python train.py --n_layer=11 --d_model=64 --n_head=2 --n_kv_head=2 --head_dim=32 --d_mlp=256 --vocab_size=890 --activation="gelu" --norm="layernorm" --norm_place="pre" --norm_eps=1e-06 --positions="learned" --qk_norm=false --attn_scale=0.177 --bias="none" --tie_embeddings=true --parallel_block=false --extras=["capped logits"] --init="normal" --init_std_qkv=0.0255 --init_std_o=0.0255 --init_std_up=0.0255 --init_std_down=0.0255 --optimizer="soap_variant" --lr=0.0082 --lr_mult_o=1.46 --beta1=0.95 --beta2=0.99 --lr_head=0.0183 --grad_clip=0.5 --warmup_steps=200 --schedule="wsd" --decay_fraction=1.0 --decay_shape="linear" --final_lr_fraction=0.0 --batch_tokens=32768 --seq_len=384 --doc_mask=true --train_tokens=118100000 --steps=3605 --dataset="wikipedia_en"
Each number is 200 + 30 x the weight over its row's rms, rounded and kept within 0 to 999. Layers, rows and columns count from 0. The size before them is the row's rms in percent of the matrix's.

# down: layer 2 MLP down (transposed), 256x64, rms 0.173, rows 165-255, columns 0-31
# up: layer 2 MLP up, 256x64, rms 0.188, rows 166-255, columns 0-31
down165,070,206,236,202,146,162,231,193,207,192,148,208,213,194,218,187,221,244,224,173,189,179,199,183,180,168,194,145,229,169,174,223,172
up166,089,213,220,156,158,159,121,159,205,186,174,226,197,169,213,196,143,137,227,235,213,185,243,164,242,158,232,200,223,243,212,170,180
down166,089,247,194,233,208,209,208,194,175,181,222,175,189,193,138,187,234,165,233,187,239,181,221,219,197,249,202,176,266,166,223,136,194
up167,089,209,218,158,169,113,234,138,245,174,221,255,178,190,200,209,217,211,214,207,208,215,203,218,248,202,202,191,210,242,221,167,185
down167,098,175,193,201,254,244,237,221,226,259,189,200,185,214,180,226,236,149,154,172,166,197,128,173,239,190,177,150,222,159,175,249,176
up168,093,204,176,183,190,153,190,198,236,191,186,195,188,193,263,181,175,198,169,230,186,106,163,193,194,205,144,158,184,205,262,228,220
down168,066,162,230,242,219,220,190,216,149,214,149,175,186,189,139,189,223,199,238,141,210,249,229,176,181,184,263,228,180,175,135,167,168
up169,109,193,244,170,247,213,219,224,141,169,142,222,210,172,237,183,221,187,220,137,136,158,239,198,222,263,176,233,189,208,252,178,182
down169,091,177,174,199,254,210,151,184,185,229,214,202,227,282,183,206,210,166,187,222,192,196,216,168,174,138,219,181,212,185,172,189,253
up170,105,187,171,194,244,206,192,152,217,200,187,202,202,211,211,158,255,182,245,153,180,142,224,206,186,212,161,230,181,204,267,224,209
down170,094,213,214,170,209,147,172,214,129,173,194,168,225,262,195,195,231,198,201,220,238,137,221,173,206,136,230,197,217,195,162,170,143
up171,093,225,165,179,228,229,192,213,181,227,180,163,240,203,201,151,169,172,174,196,222,174,194,176,238,180,209,241,182,192,185,178,177
down171,096,199,160,224,214,124,189,191,187,207,210,207,164,218,205,169,193,210,246,182,249,230,205,222,200,160,144,176,194,216,217,122,174
up172,100,200,230,173,195,166,206,246,158,173,152,206,292,167,191,216,168,192,218,190,216,174,177,190,200,162,211,179,247,175,197,194,193
down172,107,196,194,180,226,168,228,209,192,181,189,213,247,203,197,213,196,183,201,201,230,244,181,188,129,209,182,208,209,220,191,203,177
up173,099,202,251,155,223,180,193,212,206,256,165,217,142,173,193,201,202,202,199,184,153,192,140,226,227,249,200,185,174,249,204,241,198
down173,103,181,185,202,208,214,209,149,232,168,179,230,191,197,229,196,224,179,172,215,193,171,211,205,229,172,208,198,205,165,165,161,260
up174,097,145,158,175,263,238,201,154,175,195,215,232,210,161,177,194,177,187,217,156,182,187,211,169,221,239,205,201,172,212,224,147,202
down174,115,190,257,166,238,213,225,225,170,173,198,217,192,217,246,246,158,207,179,219,234,187,222,216,158,214,178,211,233,179,168,250,141
up175,093,176,201,196,153,259,160,170,174,129,152,232,194,205,219,185,196,207,218,234,243,183,260,200,173,243,193,200,167,195,249,173,212
down175,087,195,197,193,280,199,193,194,200,232,227,215,186,206,205,138,234,175,155,217,147,212,136,208,234,222,189,252,201,161,236,206,221
up176,079,178,197,188,222,143,175,188,258,257,197,257,239,202,220,179,225,158,191,214,223,168,211,227,172,194,198,226,177,233,183,164,187
down176,084,199,212,201,236,231,214,187,145,195,246,187,232,206,193,202,190,205,228,174,226,162,257,240,172,221,208,211,225,178,267,186,223
up177,095,204,181,178,239,185,196,184,197,211,173,233,220,164,201,190,190,231,190,215,126,173,185,211,228,267,229,220,186,167,217,221,169
down177,090,200,154,191,142,184,218,197,171,218,243,162,205,178,195,207,191,174,171,190,194,177,190,200,294,226,223,214,195,151,303,203,194
up178,103,163,171,174,236,260,200,192,180,273,202,170,178,137,218,142,176,192,180,175,211,208,166,178,192,184,193,228,186,194,181,188,208
down178,103,200,162,197,195,257,170,196,170,204,184,214,195,209,227,177,188,174,174,204,207,215,240,245,139,140,164,167,154,232,204,233,222
up179,100,187,203,202,127,197,197,231,170,209,202,209,177,182,218,244,168,198,228,178,246,201,183,186,205,159,197,226,269,231,234,219,153
down179,096,154,197,228,238,186,214,185,260,231,212,207,223,144,165,220,162,173,179,185,204,179,186,245,203,215,203,201,180,185,170,169,235
up180,093,178,231,188,199,231,160,142,154,162,205,205,195,170,175,210,169,208,270,147,193,175,194,145,232,169,226,226,215,201,168,249,203
down180,095,182,180,189,217,163,204,200,228,171,159,200,205,218,215,187,208,153,287,172,213,191,219,182,266,224,236,227,192,185,249,168,244
up181,091,194,210,192,227,198,180,205,235,254,181,186,215,152,211,129,238,241,167,200,237,162,150,175,221,201,219,205,169,178,257,209,188
down181,092,163,232,170,225,180,210,205,153,156,211,214,191,169,196,224,196,240,207,158,162,154,179,206,191,211,195,184,207,169,209,157,217
up182,087,271,230,183,213,204,192,204,210,180,183,195,285,181,203,146,213,206,195,197,178,185,216,204,193,220,174,230,174,250,127,236,176
down182,088,238,192,232,202,228,201,158,268,233,247,180,204,179,213,203,209,163,148,181,218,230,159,218,191,208,193,255,174,271,173,221,215
up183,099,205,172,226,226,209,242,195,208,229,243,168,238,207,223,195,187,141,208,166,189,208,163,255,189,213,176,211,147,225,192,187,234
down183,098,175,204,200,187,206,196,190,246,226,216,214,183,266,266,214,205,158,201,161,186,167,151,188,269,176,266,179,216,152,183,202,201
up184,111,190,171,223,200,264,181,183,185,185,224,182,191,149,234,183,200,235,236,210,171,252,161,212,215,208,194,181,207,197,211,245,242
down184,101,220,227,186,240,199,176,191,188,259,214,216,216,213,181,178,181,229,219,182,197,149,233,139,187,247,165,225,190,229,245,182,178
up185,106,233,228,154,226,240,188,237,183,208,191,217,270,172,183,216,219,181,132,160,279,203,205,181,209,209,214,180,183,186,206,233,169
down185,113,150,200,199,178,161,192,218,202,180,144,230,185,173,136,213,200,154,158,238,235,211,234,198,271,168,197,185,179,199,140,174,193
up186,062,183,117,198,156,170,208,140,185,211,217,220,185,178,182,206,131,212,183,200,247,250,209,234,206,172,195,245,224,238,187,172,191
down186,074,192,204,175,250,214,231,212,193,238,211,189,194,223,193,216,254,232,246,189,170,166,195,174,210,192,258,185,212,168,168,221,170
up187,134,190,252,165,249,186,198,257,270,178,177,213,228,170,180,174,197,174,190,206,212,216,159,227,214,228,235,200,182,198,200,229,206
down187,141,206,214,236,127,179,196,138,230,164,207,175,225,200,227,224,225,242,191,226,217,192,221,183,163,169,243,154,224,215,251,233,243
up188,099,241,178,208,225,204,181,241,135,191,235,170,241,174,194,227,180,203,247,203,221,175,171,184,223,189,163,182,182,183,212,198,241
down188,090,194,198,242,170,191,202,175,220,210,147,212,181,158,189,181,245,204,162,202,186,210,254,188,237,205,209,256,231,253,170,161,208
up189,108,235,194,242,189,223,215,227,162,183,191,217,129,225,196,243,198,169,214,210,178,239,153,202,239,211,197,209,164,191,200,187,152
down189,094,202,164,248,166,184,217,207,183,197,193,206,192,233,253,203,160,249,230,215,231,209,221,222,213,184,232,198,217,169,220,226,221
up190,094,249,158,255,226,194,194,219,216,176,218,224,175,175,228,221,164,185,215,158,205,184,203,207,221,196,185,253,227,154,246,178,213
down190,098,233,248,167,195,173,231,186,236,230,183,158,214,253,129,198,188,206,163,203,203,204,188,239,166,155,219,194,204,202,249,254,170
up191,100,182,286,183,186,255,208,218,157,168,197,176,238,152,151,223,199,218,188,158,197,160,209,183,178,150,221,262,175,154,213,220,211
down191,090,204,204,217,216,205,239,166,217,246,216,177,158,272,177,196,198,181,209,162,203,169,239,200,214,146,161,207,208,236,182,179,184
up192,096,203,177,227,164,230,218,192,194,210,248,198,199,213,200,206,190,227,270,188,165,228,146,151,135,226,192,174,214,184,170,196,193
down192,086,181,221,204,234,230,166,222,215,212,216,188,242,260,190,242,246,180,190,203,211,179,173,215,190,205,203,172,226,227,186,205,197
up193,075,224,261,179,201,235,171,201,234,206,213,170,206,249,226,186,236,218,220,231,223,220,222,200,171,202,220,192,191,267,158,184,152
down193,081,220,141,209,167,190,157,182,203,225,237,201,213,161,248,182,181,185,160,155,168,224,156,245,191,227,149,225,200,220,229,211,206
up194,088,194,267,182,201,164,182,224,184,215,163,242,247,233,188,177,201,163,210,205,219,196,231,198,251,198,216,166,148,243,229,177,181
down194,087,134,159,214,214,167,195,225,197,209,239,152,205,240,218,197,174,199,155,218,209,165,238,240,196,204,248,155,178,169,265,172,193
up195,112,182,177,246,252,275,199,259,137,198,192,203,240,169,144,176,184,227,198,185,217,248,192,194,192,216,178,264,173,159,188,199,201
down195,101,203,222,151,160,173,224,144,232,216,219,205,146,217,250,225,203,162,147,212,224,193,202,185,208,196,210,164,180,206,214,207,219
up196,119,210,182,222,137,212,219,225,159,181,186,178,186,184,218,203,149,238,249,209,145,197,178,206,175,201,268,185,212,204,209,218,141
down196,109,213,172,211,166,216,225,215,199,216,184,184,193,245,247,200,260,175,202,196,208,237,236,168,146,200,194,187,192,259,247,182,189
up197,103,207,206,245,209,163,254,245,172,205,182,186,252,133,173,138,168,205,252,162,170,199,216,167,213,158,181,190,218,189,162,231,202
down197,096,255,209,199,260,146,248,184,205,203,189,211,202,203,256,186,197,132,237,158,213,184,256,175,209,195,181,209,193,219,187,189,209
up198,092,166,159,231,170,231,230,136,204,240,144,238,193,229,191,201,175,160,216,238,226,162,222,181,188,159,191,175,206,241,140,186,142
down198,093,170,221,211,208,185,196,245,203,199,236,204,249,138,141,199,221,224,209,195,236,232,152,252,162,210,196,217,240,195,155,241,200
up199,100,200,188,233,219,242,253,163,186,273,170,182,188,182,234,198,223,244,232,181,177,236,178,191,204,204,196,240,247,178,213,193,186
down199,096,226,173,193,190,149,185,217,219,158,182,214,196,223,194,187,250,171,190,183,217,210,199,161,154,157,190,171,197,176,219,234,208
up200,084,220,145,225,190,236,184,224,201,176,213,201,285,213,232,219,183,216,167,249,195,202,149,158,152,239,214,135,167,209,174,219,184
down200,089,183,138,200,220,248,218,148,182,171,230,173,214,162,203,199,207,185,179,190,234,225,163,168,182,209,206,197,178,187,224,226,204
up201,105,226,216,214,261,262,158,222,198,227,157,153,178,160,215,214,214,256,198,245,198,207,168,228,214,221,190,156,169,161,251,210,243
down201,101,194,135,167,160,181,201,171,206,181,195,249,166,221,205,166,204,143,168,199,235,200,259,222,230,182,251,249,196,224,135,144,229
up202,140,249,221,172,209,203,201,254,232,178,213,222,252,185,182,212,240,247,164,232,209,197,133,132,139,194,214,171,192,194,140,192,204
down202,121,204,219,190,193,162,204,222,199,189,184,257,226,213,176,216,161,217,223,213,186,181,202,159,198,201,229,226,211,143,139,212,176
up203,086,214,227,192,216,204,182,205,184,156,168,157,257,190,221,152,181,259,228,242,164,237,199,186,170,214,239,194,175,145,161,156,214
down203,084,205,229,175,215,197,215,158,186,158,243,218,179,208,246,184,216,192,198,213,199,208,186,210,219,288,221,210,228,180,221,174,241
up204,093,205,96,184,191,210,189,178,195,174,198,196,175,166,165,217,189,131,220,201,241,226,219,230,212,215,167,242,227,212,244,198,182
down204,094,195,247,190,207,164,219,202,231,222,179,150,208,226,266,174,237,200,209,171,196,192,215,169,204,200,209,140,164,219,146,178,190
up205,100,201,181,146,194,138,204,214,201,279,205,167,166,227,161,172,214,211,242,183,245,210,190,219,219,214,183,193,205,221,182,166,161
down205,097,250,208,218,231,230,179,156,222,198,163,230,206,222,232,198,230,140,252,151,188,218,204,189,176,188,224,222,169,220,212,216,221
up206,125,231,197,185,166,157,168,227,250,173,232,184,249,177,173,183,245,180,206,238,222,217,206,241,153,203,178,217,216,201,190,207,189
down206,135,152,200,227,113,178,195,201,236,174,199,215,241,173,173,183,233,247,168,205,188,213,201,209,139,231,216,228,230,194,206,220,168
up207,100,157,205,219,188,178,183,245,180,197,206,185,245,216,182,155,186,195,256,201,210,199,180,207,143,114,170,173,162,199,217,224,225
down207,102,194,192,160,215,196,237,201,178,145,205,193,165,198,176,179,180,173,246,175,163,153,194,190,199,169,225,155,194,182,240,206,240
up208,113,244,173,202,204,216,216,208,224,170,189,228,216,173,189,226,261,228,181,179,248,160,236,238,187,232,205,213,235,211,191,176,157
down208,117,184,169,196,196,211,244,199,182,142,268,147,193,233,229,130,189,236,223,204,203,177,186,213,187,188,170,252,206,233,203,154,185
up209,099,267,238,187,210,190,221,257,191,171,188,195,237,192,166,247,180,204,182,210,147,191,147,212,225,207,161,247,233,170,228,222,232
down209,083,159,172,210,227,224,185,167,210,247,196,188,156,211,250,156,178,215,200,207,264,205,219,227,158,171,252,162,162,171,163,208,195
up210,099,248,197,151,180,125,208,188,206,182,179,210,218,184,176,176,166,195,200,230,199,201,195,209,247,214,184,226,221,236,202,150,199
down210,102,155,218,194,227,291,199,185,175,210,240,176,194,146,186,167,198,194,198,149,182,189,161,177,251,200,198,196,192,189,221,171,218
up211,105,189,212,186,186,167,184,207,226,153,156,175,193,200,217,174,194,202,264,190,176,186,257,227,217,228,219,154,162,259,199,152,200
down211,093,166,172,189,214,207,202,158,195,259,201,208,192,191,149,206,232,154,183,199,214,193,213,223,222,197,180,226,203,206,143,138,207
up212,110,211,198,236,210,227,158,197,204,147,165,276,206,207,196,184,213,155,229,215,214,195,186,217,187,209,153,183,186,231,156,201,217
down212,121,201,143,221,205,225,217,192,211,229,195,226,219,157,176,165,183,227,216,203,199,174,177,220,179,216,235,256,186,154,183,239,235
up213,093,158,191,186,209,223,242,186,228,205,168,212,185,230,251,209,182,190,231,208,206,228,246,195,168,151,186,266,229,241,202,189,189
down213,100,178,232,217,165,169,205,233,212,151,212,169,193,207,235,163,191,231,188,229,212,212,163,275,207,239,240,157,228,183,220,190,197
up214,086,236,155,202,175,190,192,196,199,218,232,177,237,149,194,204,218,249,179,206,193,206,207,181,207,129,161,205,159,190,184,221,174
down214,098,148,133,209,162,203,197,154,174,189,209,197,171,200,243,211,212,224,183,191,236,200,252,201,248,214,189,190,201,240,184,191,200
up215,086,213,245,185,212,220,165,211,204,228,189,168,241,216,223,235,127,212,228,152,185,198,201,233,131,193,215,263,171,228,204,160,179
down215,102,246,209,178,204,245,214,235,172,190,207,207,226,185,199,206,215,225,131,201,196,189,194,230,195,180,194,162,141,229,223,191,166
up216,123,178,144,211,219,277,184,222,253,242,186,198,192,189,226,168,208,173,196,201,174,170,172,223,187,202,213,262,133,157,222,194,204
down216,125,204,192,178,219,227,188,216,236,210,177,208,206,194,237,197,196,200,240,201,207,200,186,198,220,234,276,213,219,212,118,161,196
up217,101,177,225,227,171,146,195,164,206,173,194,184,265,223,211,178,165,185,282,201,225,201,191,185,199,199,227,166,210,193,198,160,181
down217,102,213,183,253,148,205,183,186,206,182,156,195,189,196,207,259,174,223,210,204,169,168,230,211,180,202,183,252,221,191,230,269,187
up218,113,232,216,126,241,229,193,209,194,175,200,209,216,200,205,173,180,220,194,213,230,177,192,203,227,263,185,264,198,154,229,173,208
down218,114,214,201,177,244,199,181,209,191,180,199,153,236,243,250,221,230,162,170,195,172,204,195,246,193,196,206,169,222,216,224,192,184
up219,094,178,164,257,243,205,222,231,178,230,220,261,193,181,167,193,238,152,200,186,241,201,193,165,254,232,137,208,146,196,251,206,196
down219,087,234,184,161,160,197,162,180,196,185,190,158,180,169,241,186,185,281,197,260,175,191,176,219,179,175,196,160,224,211,157,182,191
up220,101,174,151,139,205,196,258,159,190,227,206,208,180,196,218,207,161,186,219,169,152,179,231,185,189,179,186,224,257,265,213,216,166
down220,109,240,180,205,215,198,199,194,171,156,210,189,140,213,207,182,200,242,208,142,227,211,257,133,295,190,159,232,222,206,179,210,193
up221,106,191,260,139,210,178,183,168,243,182,217,221,221,181,217,218,163,242,180,207,208,210,161,202,124,205,211,173,207,230,169,237,165
down221,122,201,258,167,222,225,164,197,224,189,211,209,212,259,262,206,185,221,197,170,231,188,229,172,200,172,192,114,159,216,269,211,167
up222,117,204,205,206,240,208,229,218,181,166,198,204,202,175,179,191,196,209,191,144,161,231,159,169,238,253,229,207,220,253,177,237,200
down222,119,175,226,123,208,155,206,251,187,201,236,189,232,195,192,184,207,188,242,147,217,198,157,197,190,230,219,205,203,193,179,162,237
up223,113,208,188,182,152,179,195,237,276,201,174,215,183,176,174,195,230,222,146,225,263,202,148,238,235,210,199,186,196,179,239,210,221
down223,109,207,166,224,226,187,170,162,158,208,252,187,210,248,211,167,219,195,219,213,202,186,227,170,144,179,197,198,198,209,169,236,197
up224,106,220,194,203,249,189,229,249,187,250,181,206,269,154,142,197,198,186,219,149,145,180,212,226,222,231,197,228,180,161,119,165,209
down224,103,156,213,233,220,198,200,162,177,226,224,231,167,227,193,180,199,199,185,195,200,187,233,208,211,196,219,224,245,189,181,204,245
up225,098,169,169,206,227,223,147,222,249,190,253,174,214,195,128,151,237,228,207,215,229,215,172,213,121,129,228,178,223,199,185,257,217
down225,108,203,219,235,194,200,179,210,229,155,194,220,199,199,158,261,188,211,186,242,267,270,140,224,147,195,167,203,209,194,214,260,221
up226,105,206,263,209,213,167,170,177,204,169,217,218,244,175,208,139,234,248,232,244,184,170,224,233,168,205,196,153,200,203,135,208,183
down226,106,185,223,155,228,162,198,173,234,250,194,232,228,207,152,141,205,189,215,204,183,134,173,221,188,255,229,183,248,204,121,192,209
up227,082,169,240,148,234,142,171,204,194,210,176,246,266,196,188,221,181,201,247,160,215,201,208,225,237,224,185,226,222,164,218,189,230
down227,097,200,205,259,123,221,259,163,203,209,192,232,149,161,203,135,196,222,135,191,198,190,186,199,198,180,209,228,204,190,184,197,178
up228,100,194,203,237,252,235,228,238,191,216,219,153,225,180,190,126,243,197,199,210,200,199,201,147,211,228,245,237,192,158,228,234,206
down228,112,206,197,171,146,228,235,199,190,225,227,185,150,186,182,234,186,236,193,218,148,212,230,154,200,200,204,191,212,175,147,129,204
up229,119,251,208,205,178,213,245,205,144,193,198,222,212,171,199,127,196,193,223,174,157,279,170,198,233,232,185,188,190,206,205,202,180
down229,118,216,221,143,166,178,199,245,138,211,195,220,212,203,170,171,202,194,189,223,211,232,198,183,193,190,231,208,134,207,218,196,185
up230,088,183,200,220,142,214,242,168,207,162,276,216,204,152,153,161,194,206,169,223,266,183,199,203,213,163,196,211,183,240,206,177,225
down230,087,230,232,210,262,221,205,216,160,274,190,191,219,268,201,256,203,243,231,203,178,190,204,190,185,234,217,216,201,178,217,224,179
up231,106,170,281,243,215,214,225,240,227,176,214,196,233,149,161,224,254,165,228,163,165,160,146,185,203,243,231,183,173,138,229,175,207
down231,106,220,242,190,201,223,237,185,228,249,229,222,188,211,212,237,158,242,211,187,171,209,238,204,162,156,203,228,216,201,215,184,206
up232,075,202,175,246,232,193,251,261,209,208,171,233,194,192,216,261,162,186,182,180,210,199,213,217,161,230,184,137,183,142,188,161,214
down232,088,256,189,245,215,188,206,236,171,232,222,233,145,193,181,247,193,202,245,163,196,195,201,220,214,187,163,151,201,175,190,182,195
up233,092,231,268,177,192,187,195,194,200,206,216,251,162,147,229,177,223,250,167,235,256,181,260,170,200,177,229,213,181,229,186,229,182
down233,081,202,168,238,211,179,183,211,209,196,198,217,231,239,136,212,192,208,187,199,185,205,172,228,179,191,215,160,215,178,144,213,191
up234,095,188,171,229,189,210,159,156,211,198,198,178,247,225,219,142,245,233,188,263,213,203,221,149,170,198,164,205,174,247,191,179,208
down234,092,221,188,184,221,207,187,188,195,268,247,220,183,181,197,212,178,216,282,168,255,216,186,224,190,212,177,180,200,162,222,204,243
up235,101,188,239,225,178,212,196,235,220,212,172,202,175,171,238,231,239,222,198,239,153,244,107,192,209,273,216,194,158,225,195,209,145
down235,095,202,186,223,158,200,201,197,227,159,145,170,161,226,215,176,131,199,200,213,162,171,227,222,178,133,229,228,169,205,204,214,170
up236,089,200,161,198,215,224,195,161,190,202,258,209,194,209,200,189,213,198,163,238,233,209,141,243,238,229,159,222,175,154,260,191,219
down236,081,217,241,186,210,175,196,230,178,213,178,184,144,225,228,188,213,226,243,220,213,219,196,248,273,190,237,228,173,247,193,194,192
up237,100,195,216,217,174,177,243,140,134,202,170,261,208,183,212,164,195,229,208,234,237,214,213,148,247,230,177,212,193,202,187,216,137
down237,104,141,199,151,222,227,188,239,194,194,185,212,218,218,246,169,166,216,217,174,248,192,188,172,203,193,196,220,208,200,244,236,166
up238,086,221,293,170,224,201,179,286,201,162,153,235,227,174,184,207,235,177,205,211,173,191,132,172,196,228,178,180,209,233,199,215,191
down238,066,185,158,221,186,185,234,222,173,199,202,218,138,211,213,181,217,158,173,193,174,188,242,277,237,222,205,219,178,157,210,214,206
up239,095,227,251,210,191,184,239,206,222,206,188,226,199,162,154,180,163,175,246,227,214,216,189,248,127,253,206,206,181,223,236,157,189
down239,090,211,173,198,191,240,176,121,181,225,228,207,166,228,172,227,189,224,185,163,240,212,191,234,221,213,169,162,191,161,204,182,247
up240,129,205,166,239,163,179,196,200,249,179,232,163,221,212,166,240,189,214,223,256,185,188,156,232,198,188,199,181,190,203,227,146,162
down240,139,176,220,166,196,215,166,232,232,252,186,223,174,235,244,245,168,196,208,252,186,177,196,185,189,191,219,174,157,227,190,175,157
up241,106,256,240,230,184,169,161,234,164,174,162,185,149,191,205,188,200,248,207,227,184,217,213,200,208,191,232,186,187,208,204,265,155
down241,097,207,139,196,229,168,226,132,221,220,196,206,203,272,218,163,185,234,191,199,252,179,181,195,179,238,188,215,224,228,218,175,201
up242,096,170,207,177,217,183,243,145,249,230,223,177,226,171,182,188,147,175,205,201,198,132,147,201,228,191,163,200,228,236,232,214,252
down242,093,249,201,229,223,164,188,228,236,161,170,215,178,229,130,214,210,172,195,187,203,224,208,252,199,240,187,226,192,203,231,190,213
up243,095,172,220,238,241,210,168,282,205,271,209,201,218,222,188,213,237,170,255,176,166,195,186,150,223,166,167,195,181,144,198,247,193
down243,099,205,149,160,245,228,189,164,215,177,213,167,189,242,232,199,235,194,137,193,195,202,131,247,169,197,212,133,184,203,200,185,235
up244,095,180,210,162,212,211,209,238,203,199,207,200,203,182,163,238,145,188,199,208,216,173,189,200,246,276,254,268,225,166,241,126,203
down244,091,202,168,239,175,185,180,184,226,209,167,177,242,184,235,148,190,228,201,229,190,211,148,236,186,219,230,208,156,241,205,227,198
up245,099,222,208,178,229,219,231,207,214,200,212,234,187,230,166,179,214,181,185,193,106,157,166,173,222,156,165,202,185,212,230,242,143
down245,097,224,164,192,239,202,217,150,230,196,183,182,164,194,118,181,167,163,222,219,205,177,215,150,237,205,178,194,179,192,206,135,243
up246,095,216,221,167,251,181,171,190,196,267,194,230,198,188,222,222,221,187,175,221,283,158,218,243,193,225,155,237,191,182,227,201,222
down246,096,225,220,226,210,150,198,160,177,175,196,173,264,186,176,185,198,203,156,196,188,164,257,187,152,168,242,179,211,222,252,203,178
up247,095,172,180,201,192,201,200,179,260,198,204,207,154,204,266,218,163,229,214,176,162,231,217,244,169,155,193,238,208,199,244,142,204
down247,099,145,242,215,191,233,149,200,196,199,177,234,243,175,154,208,281,211,172,258,200,187,238,182,159,206,213,216,169,205,201,209,200
up248,080,163,155,166,192,184,173,189,201,282,190,219,245,171,243,208,205,197,195,180,234,187,121,220,171,216,168,212,161,204,206,169,206
down248,086,262,198,196,182,173,213,258,155,210,233,194,162,177,231,179,193,201,220,148,211,193,240,235,192,154,213,267,136,232,233,220,194
up249,084,205,209,120,229,172,168,134,240,159,270,188,238,192,201,241,195,229,184,226,210,194,164,162,221,223,206,147,202,243,175,188,215
down249,086,208,143,190,211,221,207,253,204,156,195,216,247,205,190,187,246,158,209,219,233,224,245,209,225,218,187,215,187,210,240,164,227
up250,080,187,207,205,182,137,190,165,238,212,190,189,188,204,242,122,172,181,256,196,190,214,236,203,265,212,215,212,187,184,189,176,169
down250,077,181,273,164,227,190,176,177,167,188,187,214,221,196,202,160,225,205,234,179,192,154,202,209,290,280,162,187,172,213,223,217,191
up251,061,201,158,187,219,178,245,192,163,149,132,196,231,186,189,225,143,204,232,260,248,149,193,224,163,206,184,176,228,249,234,264,166
down251,075,186,185,267,173,181,228,155,195,229,209,159,229,157,161,212,161,195,245,222,190,154,191,239,236,157,217,217,224,180,196,185,287
up252,096,163,196,235,216,224,176,217,219,209,182,201,220,175,219,247,212,172,233,179,270,198,219,221,121,199,187,183,167,241,237,155,210
down252,100,182,203,160,183,220,162,199,230,176,251,205,224,200,207,139,218,218,202,297,227,200,213,205,219,228,240,238,189,222,159,220,246
up253,107,251,223,204,229,192,215,228,131,196,176,240,173,227,233,187,168,266,201,183,150,260,224,240,184,196,222,231,184,195,191,228,168
down253,100,216,150,231,235,220,183,192,222,213,190,140,212,169,202,144,196,140,134,212,207,226,207,233,184,170,187,205,243,175,169,151,219
up254,090,159,185,204,158,146,200,203,181,224,220,223,174,221,200,236,209,226,256,209,222,189,207,210,169,159,211,199,218,212,205,176,169
down254,101,187,243,210,190,220,140,148,203,189,176,251,200,197,215,194,150,242,186,257,239,184,197,199,227,238,174,184,146,208,221,173,190
up255,100,232,226,160,179,196,172,276,235,175,191,239,190,190,157,177,218,191,216,201,184,215,191,200,218,192,231,199,159,139,129,232,189
down255,091,220,149,215,227,238,199,156,201,204,282,159,230,192,219,181,156,216,199,181,253,202,217,218,134,175,188,181,227,202,275,151,217